From a checkpoint of a small transformer trained on Wikipedia: untied embeddings, attention and MLP in parallel.
Each number is 200 + 20 x the weight over its row's rms, rounded and kept within 0 to 999. Layers, rows and columns count from 0. The size before them is the row's rms in percent of the matrix's.

# layer 2 MLP up, 896x224, rms 0.0632, rows 182-196, columns 112-223
095,184,232,209,192,181,201,215,217,203,165,224,171,206,193,216,220,179,201,209,191,220,186,159,188,178,195,225,207,178,224,210,160,184,205,202,183,201,182,217,167,193,175,173,189,207,173,223,205,243,195,196,187,193,176,185,204,220,189,199,198,213,195,223,190,179,211,185,192,185,161,198,208,165,169,210,205,227,204,199,183,198,191,159,201,193,211,204,195,213,180,215,211,185,208,192,172,195,192,244,207,215,236,183,208,175,175,207,219,178,212,225,231
104,191,172,208,176,198,181,182,175,234,218,192,201,210,174,195,226,180,190,196,212,191,214,197,172,162,192,175,190,215,224,170,173,191,225,187,201,216,232,209,200,178,213,204,198,210,225,211,180,173,210,170,183,221,192,212,224,142,186,230,222,168,181,173,182,205,219,208,190,188,173,204,143,229,192,193,221,204,182,168,204,225,208,169,201,220,206,217,182,215,214,188,187,209,216,187,176,229,206,210,200,193,163,207,185,255,174,239,201,205,170,210,194
099,232,196,171,232,215,204,220,178,168,220,198,209,186,198,189,176,229,206,203,208,194,238,203,183,196,178,196,206,210,189,221,242,188,211,210,206,180,207,235,233,145,191,211,203,230,216,191,240,179,184,226,224,179,206,197,225,195,213,170,193,175,174,218,203,183,158,183,233,241,188,164,155,215,232,199,210,215,190,180,225,200,185,192,195,174,227,182,205,214,235,195,190,199,168,200,196,203,181,211,187,206,214,205,175,249,202,167,226,190,203,224,209
100,184,207,179,186,198,223,204,213,186,199,208,188,185,246,230,223,243,196,199,201,225,237,240,186,196,220,207,196,209,191,201,153,166,201,220,228,199,222,186,167,188,189,194,186,214,206,211,194,194,201,185,199,207,187,201,209,181,201,220,168,177,177,196,222,178,195,209,239,222,165,203,184,174,202,206,212,182,192,183,226,170,219,217,194,238,197,211,205,238,220,191,207,214,218,190,240,179,236,173,220,197,214,164,219,182,239,172,228,190,184,198,226
107,167,198,177,175,202,199,202,223,160,197,194,186,199,218,210,234,186,220,200,203,206,217,197,177,239,166,214,228,200,210,204,193,218,228,185,189,248,209,201,193,191,188,238,184,198,178,161,205,217,193,210,211,207,191,169,193,200,190,228,193,221,225,201,219,209,212,212,186,213,207,178,190,205,193,198,174,200,194,217,228,162,207,203,211,213,197,197,176,209,214,206,182,206,177,219,180,211,224,211,171,214,211,194,197,199,198,220,197,180,242,171,220
097,171,215,215,216,193,197,212,209,171,185,177,156,170,175,200,222,193,224,191,191,204,198,203,210,193,226,200,240,166,208,214,228,197,181,199,200,190,174,186,188,214,199,184,189,177,214,224,194,230,207,231,203,204,205,218,170,230,211,202,185,214,178,203,224,166,207,193,189,193,199,177,204,159,191,202,237,214,181,221,213,201,198,207,183,213,220,203,175,203,194,235,200,202,189,210,192,209,186,219,215,229,174,231,233,193,185,251,227,199,199,204,167
093,228,204,187,194,206,224,218,225,181,161,197,193,167,221,205,225,209,166,194,215,210,173,196,204,220,182,158,199,196,181,188,221,190,175,218,220,205,179,213,204,185,194,198,217,197,213,202,185,190,251,219,168,191,174,169,180,196,210,180,180,195,183,150,180,217,173,204,224,179,198,203,195,181,225,168,191,198,180,164,212,188,162,196,205,164,194,191,210,195,179,208,180,228,222,224,201,184,229,222,210,184,195,217,201,219,194,180,210,210,216,211,180
096,225,196,169,196,215,223,209,224,205,169,192,207,199,195,186,203,184,200,222,205,161,193,195,216,201,218,212,189,183,241,169,186,211,215,216,182,213,197,188,246,215,211,222,194,199,255,161,224,230,199,189,230,217,237,231,190,181,182,158,208,201,197,182,189,205,192,189,223,195,173,200,221,216,189,187,165,168,175,178,226,188,181,209,182,209,214,196,210,239,156,202,173,226,200,225,205,188,178,182,172,214,194,212,186,184,187,176,193,230,210,220,184
089,215,185,207,176,225,185,208,190,220,219,226,156,233,184,185,169,229,160,191,237,190,199,201,184,216,207,219,212,184,227,223,225,209,199,167,207,206,209,229,169,208,184,185,176,174,205,204,220,203,178,218,171,201,229,192,185,211,173,223,191,220,209,221,219,158,189,217,176,181,185,194,220,204,224,200,241,217,191,205,233,184,177,218,155,164,170,177,194,197,213,205,164,235,218,213,185,203,202,205,215,223,214,204,180,198,157,210,197,182,226,220,199
101,216,162,222,188,244,207,212,224,234,192,219,175,212,237,215,187,180,204,221,198,233,182,222,205,176,203,200,210,202,200,210,170,192,232,195,199,212,231,225,202,270,163,183,186,184,219,206,202,217,205,176,197,211,216,198,179,221,179,211,210,187,203,233,183,181,236,200,195,173,189,164,182,215,186,194,221,234,185,209,214,224,187,235,212,181,221,208,186,206,186,194,199,156,196,200,157,190,186,231,199,155,194,194,179,209,163,222,185,157,213,220,230
101,218,193,230,176,254,219,202,205,221,201,182,217,229,172,214,220,242,156,243,185,243,204,183,193,200,192,225,197,230,236,206,232,221,197,213,231,200,196,189,226,189,219,174,171,219,240,193,203,188,192,218,191,203,207,187,221,196,202,202,254,177,153,180,210,215,173,195,203,213,174,196,179,201,195,175,212,234,191,167,220,179,194,182,215,220,165,185,228,175,210,220,194,206,213,185,172,204,213,219,207,206,211,219,205,183,203,185,156,175,185,227,173
098,226,163,211,208,212,203,203,199,187,203,187,199,222,221,194,189,198,186,204,213,202,200,189,222,205,202,206,226,208,221,214,220,187,278,188,216,221,195,201,171,209,194,207,229,215,211,190,192,202,228,191,199,213,209,181,213,216,209,201,181,223,230,208,192,195,194,192,198,181,207,199,243,208,213,205,207,148,204,202,195,213,165,172,200,211,228,198,188,216,233,176,228,232,159,222,232,179,189,195,190,197,226,194,176,221,208,197,215,167,215,170,213
099,184,194,203,175,179,186,217,197,174,220,192,214,227,217,241,216,198,209,176,202,198,217,167,181,252,161,200,179,186,207,250,176,221,211,228,196,178,231,238,172,179,211,206,200,191,225,229,189,206,213,205,206,161,210,217,202,195,207,214,215,241,224,153,215,183,216,199,229,217,238,227,217,193,174,196,212,185,224,188,208,188,194,182,215,200,204,202,217,231,208,211,198,219,164,212,206,200,218,209,212,209,195,168,213,187,173,246,217,236,204,226,191
106,176,194,178,202,254,181,200,219,185,181,179,209,171,197,198,203,194,206,214,216,199,194,181,198,205,170,201,198,191,193,191,200,194,202,189,204,175,235,210,199,221,204,217,211,170,257,206,222,160,224,218,233,192,202,213,264,189,148,204,200,188,226,207,199,233,232,180,227,219,209,195,202,215,217,231,221,188,215,232,198,203,187,218,183,221,194,180,190,222,199,209,191,211,177,188,214,259,210,216,206,212,185,192,216,202,218,204,182,195,222,216,198
113,243,198,196,204,195,154,218,154,188,178,184,230,207,185,185,203,209,182,185,154,194,196,204,179,200,197,182,209,210,189,187,181,194,216,197,167,191,183,223,204,192,224,175,224,208,201,181,176,180,172,190,174,180,156,189,173,172,240,186,190,216,145,186,167,194,168,178,205,189,180,178,173,189,183,198,202,190,198,181,166,210,198,198,194,210,194,209,167,187,170,182,185,203,195,207,195,170,178,194,201,227,226,199,194,165,178,170,247,172,189,198,217
# layer 2 MLP down (transposed), 896x224, rms 0.0632, rows 182-195, columns 112-223
096,234,191,201,202,183,222,175,183,199,199,223,244,181,186,180,183,212,199,186,199,198,222,198,233,238,222,204,225,195,219,196,213,203,214,228,179,216,200,192,244,162,214,229,195,216,131,193,216,221,197,207,195,202,198,233,225,228,183,184,163,179,193,173,186,185,198,204,210,198,192,207,213,222,189,197,196,229,199,185,209,169,229,201,183,164,216,221,180,210,176,168,199,198,218,196,201,209,219,157,202,174,196,203,193,183,187,227,194,226,212,182,190
097,207,201,189,183,196,179,209,190,176,194,220,203,179,206,192,212,187,188,200,189,199,193,213,193,195,183,216,182,185,212,236,194,249,177,192,199,180,184,246,200,238,242,185,219,165,196,186,224,235,174,195,203,191,187,187,213,211,199,204,204,190,224,167,182,186,196,208,183,164,198,182,165,125,195,194,152,176,173,161,184,174,189,168,164,164,188,170,240,216,180,222,180,212,194,204,212,197,222,244,190,218,212,191,185,185,204,201,183,184,188,208,199
088,209,193,240,189,179,173,201,215,210,194,211,176,225,222,177,196,184,177,214,225,225,177,201,221,211,197,194,181,183,166,191,177,171,224,178,175,202,201,199,200,241,248,205,195,202,215,218,175,196,218,194,183,202,208,207,217,209,199,218,188,205,223,234,221,215,226,202,175,216,239,241,186,192,175,230,169,193,195,189,171,202,188,197,199,214,194,195,185,230,212,193,206,201,174,220,206,224,203,209,235,215,204,169,202,171,194,250,185,210,211,170,168
103,196,200,202,218,213,187,211,194,194,209,227,187,210,202,168,195,184,193,195,174,184,204,197,197,197,244,183,171,227,210,180,197,168,176,212,194,141,178,160,227,185,213,221,163,226,191,186,216,195,219,212,176,221,186,212,217,196,199,201,194,209,199,195,203,193,181,171,162,189,202,203,224,179,203,231,186,212,233,214,185,189,229,167,192,216,231,186,172,156,184,205,216,198,176,189,222,230,200,199,212,153,217,219,213,211,186,210,205,198,198,221,199
110,185,220,205,175,186,232,199,197,211,191,197,201,264,189,191,189,215,218,210,237,181,207,204,254,214,186,202,199,189,188,223,195,221,235,207,184,242,200,202,190,223,197,202,191,203,208,220,212,218,189,199,195,233,229,200,192,202,228,174,144,163,177,170,157,241,193,206,187,174,160,199,152,211,169,201,199,187,201,210,226,214,220,203,201,171,213,196,167,221,198,174,183,190,177,211,205,170,207,208,178,167,197,183,221,187,188,190,191,198,220,216,195
092,206,194,194,182,224,169,201,187,189,194,201,190,189,235,198,181,224,190,221,190,188,211,196,196,181,206,209,190,193,208,185,187,219,217,181,225,209,187,169,171,198,235,192,191,157,185,195,197,150,205,199,176,196,215,173,238,187,171,174,191,166,173,200,202,202,190,227,203,199,193,174,219,205,203,186,197,193,195,171,213,194,214,189,143,168,176,220,196,214,190,210,184,206,198,191,208,225,233,223,206,189,228,187,202,210,179,207,197,210,207,203,186
089,200,161,222,206,194,181,226,192,199,213,208,205,221,219,204,188,205,224,228,177,212,243,206,164,181,194,196,175,186,177,187,201,182,196,163,197,187,169,227,192,186,204,209,183,171,211,185,254,171,176,198,226,177,207,209,204,187,216,198,230,184,232,236,248,203,212,201,209,180,156,234,182,187,199,210,209,231,216,194,196,199,210,206,250,178,212,202,230,187,214,206,158,199,211,189,197,249,209,205,160,216,199,193,212,211,164,197,213,178,191,191,216
108,211,193,188,168,217,225,203,187,195,164,157,213,222,199,202,224,209,203,201,209,199,176,179,222,218,201,223,195,220,214,161,207,180,174,190,184,209,180,184,160,182,215,193,211,205,161,213,192,172,192,197,200,212,193,237,194,173,187,214,236,190,213,210,264,218,205,180,182,161,181,175,184,191,169,187,191,169,171,199,228,192,216,200,251,210,230,185,197,221,196,198,189,237,184,195,190,203,206,161,184,198,174,197,199,197,194,214,176,158,191,208,159
103,238,221,200,215,195,184,189,215,180,194,224,180,243,182,215,177,224,180,180,184,203,181,200,203,218,202,209,227,207,219,210,212,203,183,186,213,182,209,199,208,223,203,204,191,179,202,164,205,191,201,221,195,220,197,222,198,211,190,208,203,201,163,194,217,193,173,184,201,184,203,212,188,217,202,184,197,248,204,194,219,172,174,159,179,184,190,177,198,176,196,247,210,240,210,232,199,189,168,236,211,175,178,191,198,201,219,225,197,171,169,204,167
105,191,207,222,235,188,247,171,238,205,148,161,185,222,177,175,181,221,200,193,263,217,193,174,232,215,237,211,200,204,202,219,190,150,193,204,214,184,209,161,202,207,223,218,200,205,187,212,192,194,197,190,224,192,193,182,213,173,225,212,215,180,199,195,234,195,167,220,175,183,204,227,183,195,209,177,171,189,173,234,194,196,182,228,204,172,200,190,201,208,190,199,226,198,199,249,199,193,198,179,206,173,219,156,218,222,180,223,182,197,210,205,208
088,176,210,236,233,204,193,170,222,174,185,195,187,220,206,203,180,193,214,175,198,205,253,209,220,224,218,191,192,196,202,239,182,201,197,211,172,226,199,206,214,235,177,190,201,198,199,190,229,199,176,213,218,199,202,195,179,156,201,218,197,192,200,208,225,191,215,206,203,188,229,217,213,191,188,228,158,145,191,230,221,203,199,202,205,221,234,195,159,177,200,224,200,185,220,189,233,184,202,198,217,216,210,189,164,216,162,208,217,232,176,171,207
105,211,196,182,196,196,195,182,215,187,239,178,221,207,181,203,196,186,232,211,191,204,176,231,173,172,225,219,226,168,204,200,203,192,220,239,204,161,216,195,166,171,194,205,214,170,187,203,199,186,192,228,231,207,195,168,200,210,211,201,196,218,199,203,216,211,190,233,195,207,179,203,175,154,173,201,210,210,225,189,224,190,195,198,207,199,222,252,189,194,203,217,193,212,205,198,214,225,222,204,232,187,180,192,180,194,229,188,192,174,205,236,192
096,198,206,199,210,214,214,181,204,179,183,203,188,200,143,210,206,217,218,220,211,190,189,227,203,203,234,214,207,181,183,194,188,225,154,193,200,200,178,182,199,214,158,237,182,162,191,182,208,229,177,210,205,204,181,186,199,207,189,202,208,189,193,208,220,217,143,200,218,185,208,167,216,205,227,170,181,238,147,239,170,221,198,194,178,195,180,200,176,198,237,168,173,189,210,196,194,205,170,199,199,219,172,223,203,219,221,195,188,186,203,216,221
098,217,192,238,191,161,178,208,220,216,211,188,190,205,190,212,185,183,190,207,197,200,191,207,204,191,235,185,198,190,227,206,213,247,185,202,193,207,206,198,223,177,206,225,151,196,204,200,198,212,187,202,200,223,209,181,154,189,191,200,222,204,197,179,210,222,175,202,190,175,161,212,176,229,194,224,162,208,222,203,202,184,213,185,208,190,158,227,190,207,206,244,210,194,207,179,175,179,175,167,216,199,217,214,215,177,188,216,210,190,173,219,171